config.yaml
n_head: 3
rope_base: 10000.0
init: "uniform"
init_std_down: 0.0
optimizer: "muon_variant"
lr: 0.0107
lr_mult_down: 1.5
batch_tokens: 16384
steps: 9125
dataset: "wikipedia_en"
Each number is 128 + 32 x the weight over the matrix's rms, rounded and kept within 0 to 255. Layers, rows and columns count from 0. Numbers have three digits each.

# layer 2 MLP up, 256x96, rms 0.207, rows 213-255, columns 0-95
121142174165112053110154156111116107163074237112105114082134087120140182123136094135129125155110153143147153104060143091147158133114104148168105135147102096112113095140154128079132121181176131162167139133087122118075083149085062118184079154126109132133128132082180114108095121142139089116
118096130115110106117129190148119168160097126122192131130105196154115116144094093166156117117111098152114137151168126101153182138142144192090114155103163100100106104087090164123160151104125174133112134140123168102102091104113103082120158132206172108061109124143104164124133184134178089142
149125139184184141095118114148181089123093156108136130114120140123108125083126185154093120125124139137098143121112074069161091164112153142160172072187121175104158126117137117179127092195159117130150121111104140111101081137134129150120078146099182155057136144134113103138069173132115148195
131133142148118061129147048099088135086165120145115162154110151111153137091148103094140081154108104152193104175163131162100148137138098082142148169137191192116107166119111142085156160145093148170091142199164093135129232103115127102156121093151156101221122154181138134141156092139104110133
187143158116165139130100144122126126160091139176135102091095108197094127107148127064044162148115106138061064158147156081082091086107128136110080130130105159168142138133117154092111187116072106163148119155142112165099099141151152119118124120145090150161109088166101128082148103137099121182
094091091135101170073099148193120164058123173096141183175162094126162145190135117087116102110163084186097076120128121119119159095128165131069112144137120157115186134117151137121145167140076111174131086119156092195135121088112138111148157145075127141114096105113179110175148077137162130187
114099113141120152132186142109098099100124204133101162078113128104137124120129154163138121102129201155145152134056116151141139124123110134180162169156102199122110137142153125118144126117132078082147165132146127171103104102095115111124071074146157056143096083115150080105120156119163139174
147119074157116179116123167162142067132121086151141123129144127191158132132162157103101125117057146053157132118138088067086098164123132122178121073105148127153117164139120117194144124105126165149139128083105103178131157137103088115118118086123166113135120143062162139126131110125119168128
147120131216075133140090141165075186126065156096143197126155206095183150099122114142187109115104070114132127180136077083080113168098154126139120178115136118132149128147154172121146183181152094125100105130118132078119146110165173096110131080116139078143226128140169137156091138091103159172
167058119134103131059156098196098140123140126107137127086140110118126151104116119123169097133131067153113180129135154095133113149140168130090134109128138143110135122116156154149155056133135101174185178165130142121112183122106051180098114121086121113159159126154145133184119148124113118145
123118165137132138159181101105106176103135158051158098104141102169126122182099151184198146130117118104192138130089096138160096170147149110153129107099134090083115163153100131095099089101074094135068089152148111104145076080137184141179125085178093111109148103102143104141125084113130093170
072130107073097093163114112158133132122113136136088112087150097182126174137128150138128161131146065131213129070143138110177146111152080154094144103146167160141103078124151129110140162101074139115137165118153153170105109109124119122120109112179106134101116088070195109124111150145173125154
150185128132151120152135110128110135124069157110113081160137179145110129132130143117127083139064165170164097175169144118127123120165115102134140187141158100173122208082089170101141066164150191139121068090089127106171067152161147103115119144140097156164151131131073153118121148193137125151
158080126165191104090195141131120137124104169125146145132038112120155105093140117175177098149123158105080136181108120119123079126120107119074125107145126127128125152088084145099087181118107109129085108121121153065106098155121075130098087127164117159138125086104137080103099114079136089086
108158109146081159088114163150165145072169147139155081115108067178129130059106135146092132153144158146182104085192111149142079109051125163150158111126143116117104156129134105138185152154139160067135097174154158086158154144110088142133166106153165148139163167152117164145179049126132141126
102164141125100114182161126148113171143135204122139100097117141160096168107153099121123150128129080199133164145132123110133100123097063080093087149145135094134105117158149161119134172128107096117109162117089096179113160166173236107118149106123123101125076110134138143119083138143115135145
147165124123160086096085147071132104125141146134180008112128101106110116129183111126115140144157132133103122101133159122143092138183134133136107097131076090109151087138168207162093151139122152135122114103131174171113166151092109084094152150144152126178134140132188152145148156130155131173
143087050156119151054108123122136095095073111168151146136055173118126082121091090054098128170149150150089076124176158168066127153165164146104120116123155135091141150108123161091116137147087072108101115100132202116083123154151130176090168111113074122149103112126135124098104099159135132130
209138164093086171149138160114150102142080145096132141162163104093078128070070137139092131078137142123129072127141109108119148144112119156109120104106150151094157108107153099105145100107192235113131148147149132106108177194115120207188137104122161157120129151039155158175099169088152185117
094072103134146109212138214129145119054116136129083144099147085097106114089147127135115104152133205119139117109139129073119118181189130068128128102127134064150122137091148149112133132099152120086130157128106088192137134120136105142161155058105172125115126082140016082152136094141187208130
132059099096055147179099130131140176128175114057191076113137132157124107127151147139138122108119154038146154103128122197118089131120157128115173158087111175161157156133154128086132140202195137152119141141113115130164176128134120171128106075119091100113098159086100170212124148084157127173
104068076084123153117160167134132095090187073172192141137145139123117142112132082064085157147096174167148146159102172148183087138102091171123108100085060090161140066116120163097147170112132113142150182118117107137091108125134068113139133118112117151121187104170113083087198142099153187135
153038140138179105131086157178180113074073117134097140126162156155122078153117122116127135162141143124101104130165180125035107153148126109158215112156115149142106133139155175104110144134158112096132180122130142082088140115102098210124113144100166109158179090152103083178160132152112171163
152170077081108109086131129144111142096102147183149148159044142171142124152137150100166166107113155134095161163110163190137203087137100112155093137073146170112140120122115132070099152121085129090085096126119124090097130151119059136088155102119112168102142057188124151111098108134100126075
170127144102134113093071110163121124156105138151121070061075132124105129118134093133088071071119164126096164112093133107099159120144121099144149143178128171079110150184144089182108129151167154110098041117107113138210122130143123155128173116120110145122097161151083126118078149165133139138
146177158129155152071069124113122162190161113136124174107108093130123064177146085157174163183137100099153147072174100117114165156145107144217180117114137137141203078136124050178157184117140129123159194081156137185118109133170131110151133100159103122132157104113088120080166135094146153130
132130070100122177158151130154155113110165060196177143169142133128048136053209135104093101215066126147178115180145131109167220144088072087141085131140119150136157124087152159137123160151091078133124139172143117110145126184158168135196141109158116178161134062149132100196181166140181146107
082100153120163090129111155077132161150128144105126119133189093172143117185159103170184134120189088108122163121119141242191109102116130074157120109144131085148135120131093108169125065187131108191125168145086128126163150127151128147142110133084123123082042137163129132138100110092122099136
177141130178110173119099099129206075138056148105152150109087124172131142105137132196163121165087101169113129169040125120142126124087146098156147111115183119127083119125113141095128122116144107128146125117120171140127073167093102077066149128106133124147107134096130132118113154148112133181
095153113137150198165109163202152092121114085165068087140116171133128120139145192098172161178148100109156098057118118122140080162115158114122137054077136085106101127110102105119195129145161127165072120145146146112071172192134150171136146103180102094082157152204129099109172090134115168130
153093115096132140178096116114127115122081134153129115109134168161127107102110112141151106113119050146061124057175127134119145121136078140078049145157163189111133146157118160106114135136100147178142081145163116179131157113205176122088164150113110144096143149169074148171070068152122210093
144157136113128102120146136106156065131145128195117115165064155174106122130104154173095114114106102157100186165202147154134116102045067104094078103114106066133120133103154115103095177142130135126120161154147154127143116100188121099144095203120096168170111155118149090048105116155185134109
161081162080206116117112144142162155141117102079154090130147079109132125119142115171147146163133104159160180104173121156124114203132099096177192155088113129109124142123108071186125164097153141134139099116158133120102171167205104128096053093151103126070120161081157111075123114138149158095
090140118135145129132137092102149144171112121125095138142109135085064068114125147149177138118063110140116152167165124168100201115100141171133117115122147136164155152132101110081088140080078102141157118110136143150150143115119116133015135128063123148137060129126138152166145169103135112178
182115099129180115080125106101135153173068125110144137035145164095112153085172153129080115140096094183057089185149089080085177116191106142071045124135154189128136108097167208124099171155056159136136117064078081097130134181156106114178109118094119140088138139126130117173158131173132101082
155110126113112149125061113081168135114103081096160137153171150095130130120090116118104104201109162134108141149076101080163106152100149147116165148131079131135178100104173071142116140147173175117102068060125160074121092092141158103178121171152100152084151131122081204144075117087151107111
139182106155123140165138060128099093112214077152136131126126103182106100104171199159166105162178173132137140158092181148130180067110125079149139112090172149164093099132138123135157171148160110108157160165185098097171097124137135155126129116153210150178089031185118078077164137124128170077
092124134149098130164116128132123146148141161164077135156098114105074087077100049157123210096112122134209058152107105157145159129108162091104177080114136133094176149038135080076104035133153072112124079117141166150161151075135115122167138165122125101118091155093116131153145126086095074086
068146108137127146099172107106101150073149119169056142105170144147143091079092146092184125156095137130154139151119061148124121125094077065177126098145129165077106167144200181147112106121190144150170092141137096090128121069120177150113125121147149101117174140151153149138137090134133119129
121111124195138126127113145135150133119118117143073185082116079145147104096163230084130138169137084148070147184139165132172156162140100107110100136126116155139124121096154164181104120074178135146141119109134154154154115105096108190113128114069155127092091144105109073121100154169130129138
077170188086186109123165154104130151127141103132084145057073187176094109151141132135140128108101182094113097102195105153128169150120100153141185127145104139103120148084097144114095159101135127112178087177139153122099163138136127122154161116126164108127094144135139123084185104098121091154
122058164097135085150085132095212128149144139144153095100132098140102162106138137089128151119104197102092102167121152156118135163146119103126167071168140036136174164119172154174172177112146096110098147134162094090145166094122106089168135155105137149096150151097083124158133098064149176145
170185135089123186100120129095170164085081098103101146156141069156094082102153152144151126159176083099150087115137133065113098164131150121103101090126122133178136122161126111115171067144139179125127173096123130115177141112110168089162135155164186129163057137107156148157150202129035125092